Part of a small language model's weights.
Size: 10 layers, width 256, 8 heads of 32 (2 for keys and values), MLP 512 SwiGLU, vocabulary 1156, 5.9M parameters.
Training: a variant of Muon for these matrices, 157M tokens.
Each number is 500 + 50 x the weight over its row's rms, rounded and kept within 0 to 999. Layers, rows and columns count from 0. Numbers have three digits each. The size before them is the row's rms in percent of the matrix's.

# gate: layer 6 MLP gate, 512x256, rms 0.0833, rows 7-41, columns 0-127
# up: layer 6 MLP up, 512x256, rms 0.0845, rows 7-41, columns 0-127
# down: layer 6 MLP down (transposed), 512x256, rms 0.16, rows 7-41, columns 0-127
gate7 099:595529548398553515525465535538547465507489489479445513479487448474548463476506531543527468487451390545492493545475569499505626420349427477453504527508487517459444501525487599436551510540483487467550501570578538626438454553431511451468532511584469544460538487554519546475516602602602456556451460560469452501529461469528524484575529480463442535468543593468558524489552462397453592542550
up7 097:486501528463452481498525522501577483558554517485506506506544469402552427511458516502553504476514468380529591460467612484511545524451574505496534425497602467492483532508452529508512565554498483395529514441384488489542520505535499467466468469476453401530459559506466503407406514564583499441425466499503504402453544588445495476540500510513492626540481480532472487480460434514465496541454
down7 100:542431438521526518501640475518559465572478533464549463510469398464462491472457446432484529432469420537526504474619501511581545503487562351446548583514468410402413462439493506488497426454483502510492508562450460467493515369534476430415439478487466436532582531546527536453482414532395498531502458437452577433473585439469464523568507510517457478459523521547488580505474526572477457453532
gate8 099:504504538586517520520476520420571525565496564604376574454463501472459492447561509505478418460495540410524544494437413546524449558499550537455469490473536417458504461407580484562514559546464429591475524476528498534462545495532475459485551477522518534456575480583524504528495442463552493436513447458540459416540436493533502426498561560528497451418542487399454508599440493525429429531496
up8 092:439495494417467536497548444474509451494481467423564478488491479542533482540460507551440530501515419473503454538422520424418497472583421497523485581499549418640562490508474451521448516495427490459493548525480567483570460503642500451414504496450499459399463528551559475432597471505473550553413507468541509382522445486480497445508495432462514537521491523440504616477405484493421511483483
down8 096:494456591514530469528533506469555477484435544494466484505471513532491475463424571453458554548506464556568555601489523538452483486447614519577512537595531463458462482533519540508567460513452541505522593418452460509461469457515454478560482507539479514565522479442459447536439479550588511462508491514447537506433567439401576557427552575619467558418482514594488514548524514428439498489479
gate9 104:531443586429420529401494477542420432484520466595475445362540484520514510488566512522514470522408553451406456500560517498503510486422563494497504557486493575519438418513578527457503467498467493450443439540560527528462530494443469383549448502519464449522511541519452482509470513496529459456509468458565568491457505504464571508478558440412549451474479445565526571538537542597484412462532
up9 107:496496557523475491486415478461485526416481509516483529479527513493511456499459496515533506421485479466531424527502433528515426472385640510445546547448554608523481464483515460561480458495534511551384510553558502417473440469525481392600409461585530450423570557513473487510408512541436388617511561415494586516476520463521515495388564532409453491427472438580503486440492560434509438435444
down9 104:497489449445426445427466484494499480467523467556504489556448578440520515560608474486545562607521497516481483498552463512488498519459431521585500476453587422540540474453491476479532410552521521535439561487520556516505499526512514606430476516457500514516456524517538434484552504465408436475497529566405506479516519544482482505516415494522436499522492574500538444472494468403530544554397
gate10 106:469400456490441498504474486510531519512519533499552597537457478569402500518478481492465484492464440472536514541503527482545494380564471483433485548446466482418593521535534572445516466546423510549472560523507441483492624446454474481511409466512451637511471425478489524547503544469530466433462429417482451452546526469488478521435552554588506554407498501536481396570451415507495469534622
up10 106:442585475439586514525501538543499639535479563488524569456484524362535495505520519567540524548388533592476524519631598560529548553474552517463486510515495563521388411433376457543474518494590461443458471541612542532532475574537549501479557548463525591515432493554471479468555428520489528555458490556579484466523483477524440453572525499486482468571448541512500582368539518467532553491454
down10 099:432517530510543569489575467479514493497620492544542539395577545470509558514504393509543512481567469576555589478530439498455535434509463553521532499494460567549473500469448589564559480529535516540600440549480525536468513516463574515497471510455444504560505492472474449471520590459443524577642461573570462553490544489462527424484544448576462505521464471475484484455519426539450478574506
gate11 098:525509512573501510445560524489538556514411512582551543487481512477457474527538494492476536488548466568473545361521469512509443507518450548425580512497556545508463486454485453590465501555443654529473478556469508451530460597527497445491502428406487478449413471469480499475445414492491437446531610533486462382397420518442484518495541502576510485470507494558431478507458505524494524406418
up11 105:420483471365521449598398473557451442519548477554456556423484602486478496575515533403491497562513467432504482512496565537507569377460559456548410491567564522480506461541524599513549513584513440507522512401483500422539490463542550448519447449498446417522523507554472605526560479515566534575485459454486484488469453585518498501502539435541511446456579489530569514423574592476482500523506
down11 102:556541478547480547465541470516512520463516484429540526562543493470531495512463470432543523495465554467502545467491508534497473459528514460482547487505584527487580537565454581454522513471492564512397481452513568495489482522439545523404564487467473488516510526515474398509456491422444553585468531464406490421563486578524418505488393540451504501471438393519581449420386552467512634496566
gate12 102:391535539499494527578536589486451482425553497492480465518341520513517473414488560506527518435584401467463542544494496477534516526455441372342523492488468517584438508530494559502465516495491542464576487454456487517542425499499408575542486423531472495501502460507449448454443484478572440525431465537464442568605318469481445479471424458482525434510423377452486483519526501515466488468506
up12 096:473580549451520425521504461474546485506437453481342492466386501586519453559508467553544501478498486575525548459566517455454517499529515412571554536475535580489448497544560464497517483529526568555467444579501466517440555487528448546540555505485594513510565548509467477575591482494527437522452398473468485523463559464503472512468555509497558435502454596523471553438457472562397417477576
down12 102:513457552475498490493536537415542514456528491540366486524504498504542426531424471602602537450510462538450459494526477537414502548552447521508527481505457504524390504440438519538461547488522591543505497470453559509468543464418496506538494564420406504486492553596560430549475484509546468499501431451469456494552423539468479534421518502536466516423466540528434460537495553493444562431545
gate13 099:471519430437499458442513608546484581526472509600553529551586554514520405481439473580560520538560519464495410519460525538494480484485445423529486454524511582530586513492547393646483562485586492559434529443458574506524527497545456503523513535600459516454604565469522578554553479508522543581481517499540422542497509467414554494489480519554560430584519540416468493428477441539386432494492
up13 104:422480616571546517461535504443437471465492565511470537377404484550384490541505465513462539528463462479457422620518571525457465549519526530465568427473495547511484465554402517532462560556437488461505461607466525619593510529524496498532463550535512547527475517513563499556480529535573426489415500453544492526596447536556548520540587467477579517445491482546503444486525504460517584538508
down13 099:460499564534553479472505509521451515482434526516517502411456482496523558445471606446584516486461503471566514470448499493512557575485507532479502502480397487524559467527454448502516563551506502496486518570514450589558463539485483487554513476495476482551452462504490514361540453512534476513577493518455471540466508457478516430474620461438466418441474531481500466608518470403525391463562
gate14 102:583497482435479471543519454524566449477457471525481428469484587455468509504518561572573463514473485463525445516482522537490541523482500472497440361449469431492437425514511493541507557538396523508501476548457596416462474548457402526431508530480486521368513427386442479539468557475460457499527474496395459526548472478524442514549473550544504496456383484365560522496540548467487473507516
up14 104:507489522590427508509475448547384535503553565524564552528554540512565495598430530433464456494465527484443549492448507551486497487505522514540536479396495538471472591490473570590527466488423403513453489521513515396555402556520539434502475510479497474481554497485496498459431497501563434481506490513522438510496495509525464430524517467454566432523487526463513461494543541513479526568490
down14 100:491507636541504393530501492536579531580516507483507508480490508425596621512546483560543541548514542449551466424556534525526458476480545601548573528549484521439497488497553446471444495510482440555463527481498510611517588529546460491623465520504507490529453578542459534524506448538524573475474428508420477491583499550507550441463571469562520447505501491537580565392523614505495407491537
gate15 099:390456522441505411463536481504517475539495617573434491500453579442513568479426540558514494506448455474527519484505408539476531543438524528484449573491518646531423498519453527520522556544482565573504574620541497490492466508460520552434475492532528484565495459493493479549473486472522441432527523514554466515477554488459499567489505467524500459455498479532520487467475486542596512493529
up15 098:524521538486419544548469501519520534524538512489518495447535460556482455519517447539525488518458501480427581457343401453506435596559524531559511562517498502426522420530480529517500512456410530506495437567457401483510515418486405572451478524549541486441468522484456435409553510472464590531539486560542514518561372539527528539588441455472478539511529533428501561472439574594470546527543
down15 099:598484517505438451593518478520496524468577587530550429472517573530443596462419524520585418498489409447485537510577460524473568416502523605429456482541427521547487549498545564515452547545489554606538434517517465523566455529565516539435626541681497435542546542522452453566539509511469506598454557523465464466518454497470465474456532584481512514502552447450552548549504534554467517447502
gate16 097:509548492471461436520493600454456441521468552504550577487498504515548470553444455533448507484486550389465473459549487490490455529527512589501435445529477547504479419450430509536510493597512529536470493421472562448489505528486492461536404470520419444477512564466585510474486532498540477517482481513526437505551523590480511540411413459472483492546532517594480531485460557450542490494491
up16 101:563459510470524474484502607462519445548516449509500568490455463561478563543541513462596541517502566420540473470510585475462349519408516539495543417510460492511456473625441476451459498406519566490445562447532578491549513465523476481453490547534505510504472508507543542508522567486527528520544393511523499556437480430460486516379479514453499417547587444612462492522508532532502440525487
down16 097:534489538429501492459505512581495527466498451553564540522483554524553485362491534550488550510492462477585552398534629457422492543601507615424458515502497544429529486450560413464546447570494498423518434459396533537479480536505499485531605506523408449493487472458514437476503465508499470429541450510571536527472525610557407456511508488500466557439418444592509467483477500440531517557523
gate17 092:600596460534515464511486518490481611486515468516412441477458453365430527523445466425511527461527452471512548535550384442439519482572523521484429413556466444481488380515420510419421435479489502593446478605441514461562396556539508608495469474501474478495427443564558498473492501438487525515455490502438557569474477434447523505500493513531619509489421406469434477500454494488493503523489
up17 093:516520538500591506467502454586436551518494481589478409589482583520398551574507532489500608431505607522504571513492405507526499464535504536536541487497522458481452478460504437507559429554428606531472480488488401539520532494496536470500494483511473506585495437534482556473464492553476512460517489504402580479523464485437491493591482572506538468397470485411542482481539550419490412638546
down17 099:501498467485509511508474531482514324484521480484491506513472481480543467448541500596493547502481532521493469434479469522504390464529463527520486525508448474532465430410502544507563457496500517501425454585496492503513543578519473460500509467500476458530593439510569514486439523459480560387513530508566516448531499541461443550470419581465464613523431556423561602492477470502539616468485
gate18 095:556547490514445534323511495528484434432548463487470447452566480575341426427481467508526434532480533443507528442507624455537459479444492458385473530486500533522474471497429554481410471547454465385498525491431440607516556531566536488569477487496397461547591548486474512472534525573539527418433496468549560492429445503486554500456572447559476455550527494543465530522521501541547459420473
up18 098:490495544481494545477483448499542581503460508586494509489496442466526564478364468504484513483490492446527469575514466617458427441492560533517527478539507563599505513407481427504513488452509489519480527534533502451563463514446445499558454481585523411521536475481511515495505585487454433626501553523540510520418474531514511453497548563435596436609446536463564507549439507493534423524474
down18 101:492557504505638572477486369529445555443519483478538627546522491477517446519515498515434516567415513429502435507539462457458479508448631504491520493441474498444494586426472466565477509499545433481441436427428568417532597420500495486541483575499391462437439407556537467521506535418414579392407525456484428547477535558406508469536491544514507525499553531509515518442523516522455522547567
gate19 103:523460493458428436488464506505505546466543495517438573422404545538520579453552515489518539469465439584468486513492501532497450565539500471488368527490481503551555540507533525490468577557408432651461559453512497476586534447450528597488472481472487402503573523425602513477429527393523508534533433397447530532403464462546432544547546519453508417538505600578451534499498573412516561556512
up19 102:476585393452512503507559482546468497489428542490515454529499533485475467500382489588563524427550489481447481507419528526383533448597495502515448466529549466446591505563493481506494497491489561533542439496487452564551496416511582564557434488507484577456504556483529487460578478504505563473478497511460635453493570597505535518494471439490459540488363450523560556474460486548497407494459
down19 104:475614533505471490475507554535507512529467595535521516500537539499453509500492427468569467494398534474416489551476507463410385436585475524537543525475508565554441573546451435498442525494563507397512542546452587384505529489492508508418504422465442522491485429434505541525454529586510460587484566425566458559448497441434556422554496492494500533497488438287490509509580529492425544407491
gate20 109:530490536602451466411542484563499501538526514469470486472477499493473517577477529432559443500425446581468438471493483495527578486507528599458513431449488608503459446455518442458531456541467437438616514495471500473589377480371435460459409461507513543512436495458483471479513483573524498438604525541473537548504490624441491520539415430557427610480465433517462508505469505451493504492466
up20 103:592486480466456520560562481514465472491508497547453512513529492456532525472546529464520416425434594487487477595462576437407528581491357469553504551439462415522537574547494592424453476534568523496438477523526487444438583527418464562462484443557448527541430495539497458493475415631457511591469510441407541470541527456477521491555470525526537485442541535433429511480458509504506452573520
down20 102:535473435431537478642605513467524466461531580533437430437542499516445492503496516573496497492482452538532510486530517522503455490439547478427509539498524532537529416508566557607580498525420395490571509529515548625454561542521467487566437568523513541474453525584532446450412505575503497383463529480377462633425455555521529517411511407529522418498514486449459472511525464557495497453442
gate21 093:478448443498588400472539455548447479400432486503470495397494378580498495591522474456453510458427499529567473517540531546493497506409431543533528591464477456504502531531510507525515606512548506472432476476522556497471596480519426544510532525539530528543558519590536554544455424434450442499555416511504471461586535525501479469542373572472461440523521479443519410543526501504550514523490
up21 090:474480479520610445472435491590447469438503553434469520484466470567483505489532525531451528608578498496494528566480514517563504526600458426554467601544399487534583575496470541494445541462530482482499533532481473572526498550456458475494472511459482545461468539433547531504485493515407584425548395467532486589442455603426470467446488418510448539564435435438455571554549538461399440520494
down21 096:472444549516509556530535528540556465431413506527478585516562504508564530461502545431459528452504546453558457410521459515533446472479594481493489499480423486512520485503500499518509461439507519505580443456481567483436411512543472522432508489486471423440483460509587466527513466478563538456481486477594543440521545462541534487459564430555386514522514472467480388661442524524563529478526
gate22 099:435471415499541529538481487436490484461560491565544469476470419588545502483519565426589411577501461553550519498587537505482557570485424466468478446528597557514468554471462480548471554479511574487481436497631532503410448456529495478445480408478479444459497543499509494544429489501471453458512446472540506498517429641495550527523540570564527536460514555529609513479496452567536522535500
up22 101:491528580561460523455498499380546481489451490475444486517513507599497469564504616532432483491503539505482384419506497482499553515546572555438481524489505513467512480575565569480504453461427492495561578541365446438508474504577529452505532576561406466523529439496468589517489481413552518595492525461497535489582569453545514501489458486407446485464480423450477561519494491467429530464620
down22 097:559447541499548448527513487416422544450611529435497464499517505513515492469522436576513554488597471509575468529518466488456598547447515513570496549533476479471406477500491495476471461533644526475492486460458493491514558574444493566445503468517486498546530510436483444617515576548536512522495553518508474628489524488477408492586417507538478619548569489531556582540513534567471412445530
gate23 101:455515526507561507502527520427408505470557466477524554455506406509499465524440481571383508468560492518463515533485518483492495487456460571530467528487511502508522488517490518465496501533519477501513445500537500477518479541498557509503500485460362497426482503529421530461496432550504458524544533478546412484472509419557471417480471511546531452462630564516509392559423542503525568455479
up23 094:493492479473445519537646465461451496525524530534548384461607485434537498472522418556520444525526483511491485567520510474555530494486504584519514501514546433509468554513551493402539458537580451561491438472533481368486534479484560510442452551431490475548526514471466540578467450477463516547551489556363516586500507433516429452427574394439553485472539544518551465500423534489516564502452
down23 103:392452464485413512366476486583560419516459383477457550585574437541522462551533469458524523578412509481509521495538499432440436532473590520418562500469515437523471440473509456631491487434459405469524535552477462492486486462436515533416476505571443447409487479450463517455532500468469552527472449550468472512586583567588485479528551560434506512396456495534607497537550533431512491462440
gate24 102:466484468455502461495519474498531483446451555581573579463475520555481470513519502483559463490515452509438514546499541423463602545454600432463529425520503501596523493476514422489502531541476534523621492436606429581476532642485542492456576580454469465450514454536459575586491544498420477536500506553494490349457500526545544483464556444559547544496520415556452457489481467509577477579399
up24 103:452548524462504464591472473514543504544482506612543482457420352507435449468494546445592498537634447511405513569507539432548523506477606529484467440470480531647561433485538498546470467496434487511504514453563451452505496517591484463490530583484460415463433477579518487496487526479500510462516463508502514332528510533639433479498561509537538488453523504503564517548455488564558501622531
down24 100:443462544495444614456545519479453547458450519434537513505479409511527445448541517513532546567497478488429469608493518489475488431491472550433507450536444480488487529466542540443475548556486447501575482493469474463501496543527545445491593484424479487503434476531481467458467555371420481441525536516465509445512414398580430480514423438530458447445448476546512490484498462340447522460558
gate25 072:573477464454508521469498570551473420504384525507496569471531408451491523416498492499573475566445513529439404569435495612528518458469527440457580453587531505455547470570465534476419479466471487454519470537569457417538480511582486485539565524522548487455489463472428494439473392473472506515383473434524579572466493524452565504617458526551556497489461471522520489501483560520481433513477
up25 080:396496524578434647544502584514511506519524489517518467569561499534465490510411503489593511467506516529529476510446392443516540418490579583455516497465498455598439507537507524507539444551491525482484482476415538482520454503494421539487528426503494450512520465599520476552546624499468385483526537494571522480522506407533526524591507448500532478511590569463431476568532506533470478522575
down25 075:520457474406559511518497413510514530583399506545470480538512462486477513520525515412405466605426529480546487535499495543493474521513489533503475581516516581531525557486525475394428492453463518459487419466482549466525621606597549388553507471522519544583477447524443517463454586427517531486549435460507471520460498469465437435510469462527434486400511519566580588502489496429569537449440
gate26 102:489444515478467464404466459555557488537570426508445496547437506541479576533508418388496437486504396520384467471436484567572501522558493452493555524467590572593491494430551481533487557425585571391532492464425432570521472506532478473476558402474491417528578454402506539528437542477534376537548552525418461484486496571508491585499484370478454423424454487427458420520505464536547473425516
up26 101:480458504483493443532554491535468509548519500436529585492465464431484513598475543479474609534589556560589432514498509547484486415545471522455437496514527428498496499505435543470549510495459510628441455484490516485552525553528480616472437559589578492468445475525490481458544469423432517444375516564572510554469465374504452468543491548528518540605462502467494510478614526541533528513409
down26 102:468499489486529472524571476540456450357433497442516511478453462488367541486579489481566453431568458496502532509509544427577491568403517454574504569459553539476449528471483480389542495512494413494457481561511479586473415561524512516514461515494451470545453434468511449561439452554605469506555607528532517526563530480587505514531545468524486509534559458488433478517458605423528409590555
gate27 107:493612529555460440502463493527551522500624519485478529470492438512575502509549575448462532544483522445506463507446495509580410518461492489594504538474517560497427468489454512540529427475462513482389498573531537563550474496539611481484472405456526508551497525520525543465464598613403601492476545441611473496430549536584522402426476416485542456430501463574491485513508418561497414520530
up27 096:421409488429499447475453437466439539528483460501493436598519558526505504444576554566477442487524552445462544468585517552571542531463554470480525503577589479504571561523555510536566554529533534530516545500500546586454511470442379508495530530500536511506506466428539531446582467420579455452517466520495614575509544560391504561508570515545445539446510532576406545520458558552419347408579
down27 100:533397502477527520418573490504494508480483411597538476497489484493365584403509518476555465610514492438480511544624526469419477448446509584448438504494448461421524521494543588461553507465514541475570565525506471548514493550465455502434505555529583491444472482557469428534558485447410509553457430517442452480431461474530547585472491576502418483504493544567429487531504497487444522465631
gate28 101:502402544516468480499587504433474580574493522491447564527453442545514495554490603570494400490465535475506529541478510574433536537448520502557438442589542447398460549465506516473523441466471423486569543541528411387435472546515588506447434412483387503520448446555601495551531470477483565493535452456484477508485462485464584578547511499522545511491541429498526464498419442490511443622424
up28 101:437495470506453475484490550520503441481424510580585537464513488484489469537560595492450490492607480521477463419486583539519506516467546533524524443433546557448434438503602579565506515456554472467409564488494468526487509571438476322478442460430409436452394504509489464515532461489469534469557552560509403538540473570475473558527568523457441561458465484530625505381458472471506414460430
down28 100:561526501398652519534491638580483444399542532480432472454537512538540507516510509497461541509447483509526487492516384548454507556555472544492501512469500515522509637556460488443600547443463415475552486519456578517449536488548425543495479493428499481458500490572515421500468521534571486525566452541516516473478451494561450499625504554530473426535498428509509504433505449502514514415510
gate29 094:521540551469488465564490508526412500449623472549547467535420469605528483448568552542469474519471525575471528490428377576472530561493494504536482475595528529436530502483545560505436480594512525502516538472561558464466524449512468559445502507502553489398444557569553486522546356420420520436376564442517459557470561484515461552490540527422397442561528451522553505464510494436450486507631
up29 098:523468447498470501436594491436491514523482544441527530504493526500514551465553495518438431439551494460457468432502528479416481488597546420625466420518418482551541485484492442464530392554496507448435490491485549594450542470419567556471489464551508475524420450497513575545496475464448537526429448430586434536551439386522375476521520501427485567439453507506557503507510502442489489500438
down29 100:512542528471606460443526485495529431568552571567537529519553559515487475486437445557481424529441451417429408463499463524548494517431539480513487472457429501491546596495486632473423541493407477553541490473527444532519592447570518484410524509477435510498441538521425491524404512520463430481490547488457450452536424500442492497495555530458544477518511530434523492531446422516557584500463
gate30 100:551532490476550498449536438435493415501588472490465514498511516484464498539507488578519521488397539510550433537528485539542414451463509515513472472444594438513517456416489413485471476625396508534471462546404550458494453484493491515443486485394456403474521482414532477541490507482502555490521451482443526528554605542471489448515455529519565439400533485522426445523409487511571476438526
up30 101:531488596535520610555493399522419448476482500522529518548485520419455522494471510509510615525474464560454511494487518473603376423481538488466479541447508484467500433401428482503411396594567502462566516440474496390559509458531435503477489562467543554455425503421544527513461519549490573563487631484516422512524491415502525490568404639530615478460517457479488483436439493419534482454528
down30 102:557544517437468488460491534533525545557456450443441371520504413470434534417485554599526483518531497564493495542486478497510482504483536418596483521446505557521488545537513473446509544476455462528568558469557528525496415445474567385502471548414563540505491486502487527494455480557539450498545613488368464562486447430510602544453538516526593550521449492476394579456598449467554463480398
gate31 107:545424486453457450447550548511546534516587591505508443444530532506436469486600460323561512597582594470404555518511505445402518445512502492543537363548555482558455449502486493462465513506459484510576480523506496532472530594589468512480566495383425554497503497529505515537463578598507549528506500491498466535504479536451482397519443450622553465513530466430475547554489402510475505477449
up31 102:507518544466569487401499474448496514541482554552509458555429495517450523527503485454554437476486495548512436542463525450597469444509456551489513493484517485428518466516562409515554569590609570470436458405528539480468466508562472501497510398559476512524513458479448497446564464511459585524674568434506429483416434479431542482489489492566500554466532520506511485488528497461588484537554
down31 101:598499531572528402496495526562405549520526462489467500518538522512431576472586548437471565537511585471503535561522574541476463460461517570524509418434462526527495435518539539530557404345542439572534507491550455576521576527546535524612410495554514450475547536540534480449485495550485497566577538517531616484478503444560494549508472512581456514509573501463379471512459504454484559461424
gate32 108:520456484467501528498587483517570479564489405483487415525520420502499478540522417443463533553533411540475534433515518588562460464459499537448505421469514486608575608556536605493519522574536384547462529509499525467454500570514453529480532464521551462507493486496533516476501540520531528521596522463490603488443554564413561418474448484536566496524598493472540512474481446472585497539522
up32 104:543525584497466539523560381463569556457464436592483433524489518496459540504548533427467572462517452526505412497579445422505468522479407466436508435455526431490404542468562538509481468380424453543481527355561451468463411518489507462479440516503534538550405470567463562522488553488492568475453478485456525457578475468566495552456581534488436502493474610424401434498516503547552556564465
down32 108:595486527568422477484498514514473483483522504515497581534480435477485566503526501535541454453511518514443453536510537604515472577532523577435508494529491491416499508529490394511466502514487552442465476496507424513501522523561529490472569470503511487599572415421525531457521517575443529456540528411489536584465524533505482533426495483467550510530522580518397543523536466415498509499464
gate33 105:481534517400507481413548545495485552541545463580474487436458443479496396545501480560517483530490488532482469481509520501414482451556435582454467527429389446556517486428539510536522483557541488433437579450540546464501502544531460468536440402475462533630534501491401508487483574416539454450476434529491482522494544478634578447487536477457457571473557501440424402458481486490469440468466
up33 107:582488458471428484563428517555514428485465564506366500559498458513490536503495531544451503398437524443522502458497494538478446505536510443535631433490525592422504475466507505531538534483500532536440527561543526551493482471486457440482419532505456443429528528442489557424507505544473521481379512579422511536490501447567536441538577523516600485562523555442477553553493485557509472568600
down33 106:492473475501451559466532558527488513499434421520477443482512517455518358483500537563451472515427428595460483514508591513472569467493561451530469406413481515432633561474500502568504476502385580518480424579553559462490492413535450480553420503531525483610445503436465502443459505423441487543557564546551523493481577438452552510444451455498497525499551547465457479443426440573511566511508
gate34 104:641412536517420525524490546380481435531567409457482497494464528461510561454567529452583470526440565412421490549455450543496392488346513458539461506526554479582545477547453511467449497525504510440542522458529530464485571565529506471356453528507525465481459521486570412541518493523601380578511516543494487405461513425491516547442563472526545511482515399554485578479577472531554506495504
up34 101:502455434512480454493438457473496442567532463468625558498565478545571508371465566496476424510474567539449524451546455546466501426525565408469419577474482517535493402475487562468518435564475548398490519501506485471450486555506454500402518526550507554501443426539533597510404508498489365561458499531445584534478424460481479533525452532561544511479514434528521562554543478523427519536480
down34 103:434533453481546470519456518419554415551581565480380545456416544488458484487550554524412460551462516534529480541521498476497461482431554530567450519482481517536507554518468555471520467593492398490597490571444519523490463465532561525486504519518447497494518574597525488577518552468514556456541434550495490486448453421489485528531410503457523448515460446453526571468411486600480457524416
gate35 103:604525487415508481466502499559556561559489392588451570512552465455477496495443597478623506493378449497464549487464529498399480462520618517463539484559525569471441535491463594414496622510512487483473604432527476522478524493537540462538489461537485447578484545503491473525481507456537481587392577462600515607510531519475614510378481450488500539415496487404563486411561533588502484476621
up35 107:448524432474486455483541492490530537544469443528518467575472519513587512523421585531543559442404487453358438481480515488442389433470538344421571476494539455471532465547598508445465573446555524467477455480559546514534561460539490426574549496525444461531413548483546437508497439455511481555484485530521433532467421576464606465431517494435454564432551432549429489482680558516508544486486
down35 107:528451455503525508505514528516566551585470483473428478533457616520515542504427597526589480482341364543476501534540532422526451465526377494427509506457490552483497488453597437428502452483533560534469571491528455507555565447527533585491510522550562424497522428477448393549411532409494465389473562552598544499492508449517491518508466505519556534549515490497445472460539543432523491553462
gate36 104:507417372473541518443499540570453440472497461511471605503433553529528402449501529559521453597464451532487479456460452436540455499619431474470446517446534470477479517378473491484547434461463455516428463454460496546462441526564544468525506454423482343478547560459506610450408548520445437474525469516445547529487520543516488525451506485639543475550526460568528458490538538559464567448547
up36 107:439403467515558497516533506588375561503435458512457506505518467448455498515510567527514565550523512593509466433481505512493495394569451499513522458477576474459426513423460425518544515600451496468502555515461560481465472493437504556497516507575552530561533480520532490459535443494434509433484559493601503386568510470443442551544497486580498567494444516524506485653540464471500478431481
down36 103:569344447449600485534474491503453479576469377474449538563525501447512422509517514565548394436508446368488514497469500510527472424486502487481534491493509459513540497474512480461593406454514464534440549523530556475526536486561504513482481549430532432593590537444495510443510446522517491556522505461428536457540489557529472465495531471434536491521502465517518545491504465497540535398490
gate37 099:496455522471514531570482458491492504569468412525559546614508416546432564501495515465449557480549506428545449465475493457470505527494534463515479459542499507521497432576531504498472586483497487586490534473518558535575492596535515536418500482526446552503553368471471553491506472447536516536364527585520539514479472481472498445492430463510513460535478512478555511467538502533447456502608
up37 102:501482425536485593452549499465557444464456425436422412473565562481519560529434572421435471636539473477499499535548441498529494453525495439490585488468430596440403519504470533482491463419491543445479467539502499545513572511450525401494499517563543488556505513477553448475483502464481485501496554571510546606511508547609545468468534572506504486519487452495528527479575508434479515564503
down37 099:471514411446424514429588418504491497536463451475547486526512499486422535474519539416558570588497413365502500599519530481443542543381516468506548470515511546485455564537405412485505533423464458503460556457554523474455407529389553527389352509493494407485501591511495447475444411522555523520430505570474491517509578512519415514482607518528531488510443471531493519562512504546453446551386
gate38 105:468508446588490438455567469409483520559622476589408501491427476568520420513477524588479500468411526601439484483429468477536567461502536464477496520522511468511438489555578556456543509562481560517525433536554528486472553459529511444528545467523485479519543580491510538472501578438499563519479551553508513528553467511484529497515423518575483468547652590511492434569446526523498512465392
up38 110:522550501531468488535383570515455476510580554544463502472416477625539528392496512554508486433413484530549503488491472401507403454492516514458560535455484524454576378471585469524541565475582442474451501447509498517453499383579401528524483500493604333496515477543527464518497489494458543488494403522474509478527455465490495494603537511491554518501541477450518516486478532485509573537606
down38 104:655662473465574462403364529472505506560432500503462560546447465439490487518405505490528521444507503344500518479525554523591536521447468510475574511518458473483590529411528534569478458423525555502423509517445534472507548475524417555466379488495534512569538552490501566482523530488519520491512460573467474553525550513484526440535503558465499551450426578471444515486553412513375512515576
gate39 102:464544591592524536458490501573458440521510506570507450512451514474566559503517449465409523513542558491445443525515512507503459516505554455411530521536470474540440543431478590415522519480432467495494512471466583514456475539508511459523491536408478528401505528531591510434421471523578512490523530533438420484487500502536452413500501457442532492548618433599508532496522384478514543519440
up39 101:569486427475515522561461476499530421554602562458468513490521456520478417501474570482444530507560488473557464507610378630555470508551542511516477516516453504480593517523564496549469426681449582530534546499485563516565537465487621486528560459479484438520528508400465499514398518410493549505541588442476598510532471528535483437516436453589531465540448533445462395425541573503512487449543
down39 104:469568520604551510456554457546550521561465476514445494548490489556558632430473482502517559423450560481505467476471551453486546532502511394525483454434468505509520449512494589468483536482599531407515394491516485462517503596511502501487491481454452494532532474426565567516478542430583482565503445633420495513558487504511507492462469373426489551526488490550426506557471366464523486525497
gate40 092:539486453550523475366593498435441515660538520436555478631438538462468470562450550542447463506508468439433448476465508463502472477477516432464536540536495451529467465446549464466525477489482492438527513454529554482564553489434441542513441530484504502540488512598463530418485552471492429488488490522541495494527506531533487382529450561517476472489590500459529477472516440495502471472501
up40 092:526549470443478503432460522550586425532582436475571435493524502559559426562569559452452564560512504465457495543469518456579569536440491508520559568466519381452439600510472519559502578417488424587492492493563506489554474505646546518466473460498423542533484501404529384530562625385524557411493490446448493560512536442502440442511508453518472511468453549523461453560502553537521499526510
down40 095:569438467465367483534505455535435423461534551533445542498434500514451421560554488405543523552405533562496536530551476511432442434581364465456482500491512473521472464492643525463512448545491484593523550588463481515453503475561497494504508474627456408547455492563494436503491483558362533504477523537490518443556505457548571459456443550566422432557465552548535442342476570553526478484509
gate41 100:533449566377549545493516429416621453595467464415426468488498496482584473499476493494496420523450534505508477457571445436578491486569507486491502420463457551485601496497458461479500455428474517566493457681501572495407596436479514504445484531426543454598576613459495488511568506469486409518536478493581496510463496524510529519560519475499487424478571465473575464455559486534546512442496
up41 104:431497504502491436483556494487479538463518523404475465484564432527467555427524465510593485496550500515469429497433446577543559602445548470536502535472553422517472408420588476484561477455413421533526425496441526482482512488444430465571499504460546527388498484507541492432457513552502580578434498590518531484456584585528512560443500572479528450423465438550476519459413513427465497517502
down41 105:516493418499507544519516460511470562458515486520518470487495414538524517529596498547498521572533557460498494584520501514610457516446506470484465601396505431455477541438463467542516576478465537548501413428464579458512624529439486486549474459529536460469518590444499566519541538544549545523465485464475425567563439497440522570432475535469501479492444434513517450580558490520518424552463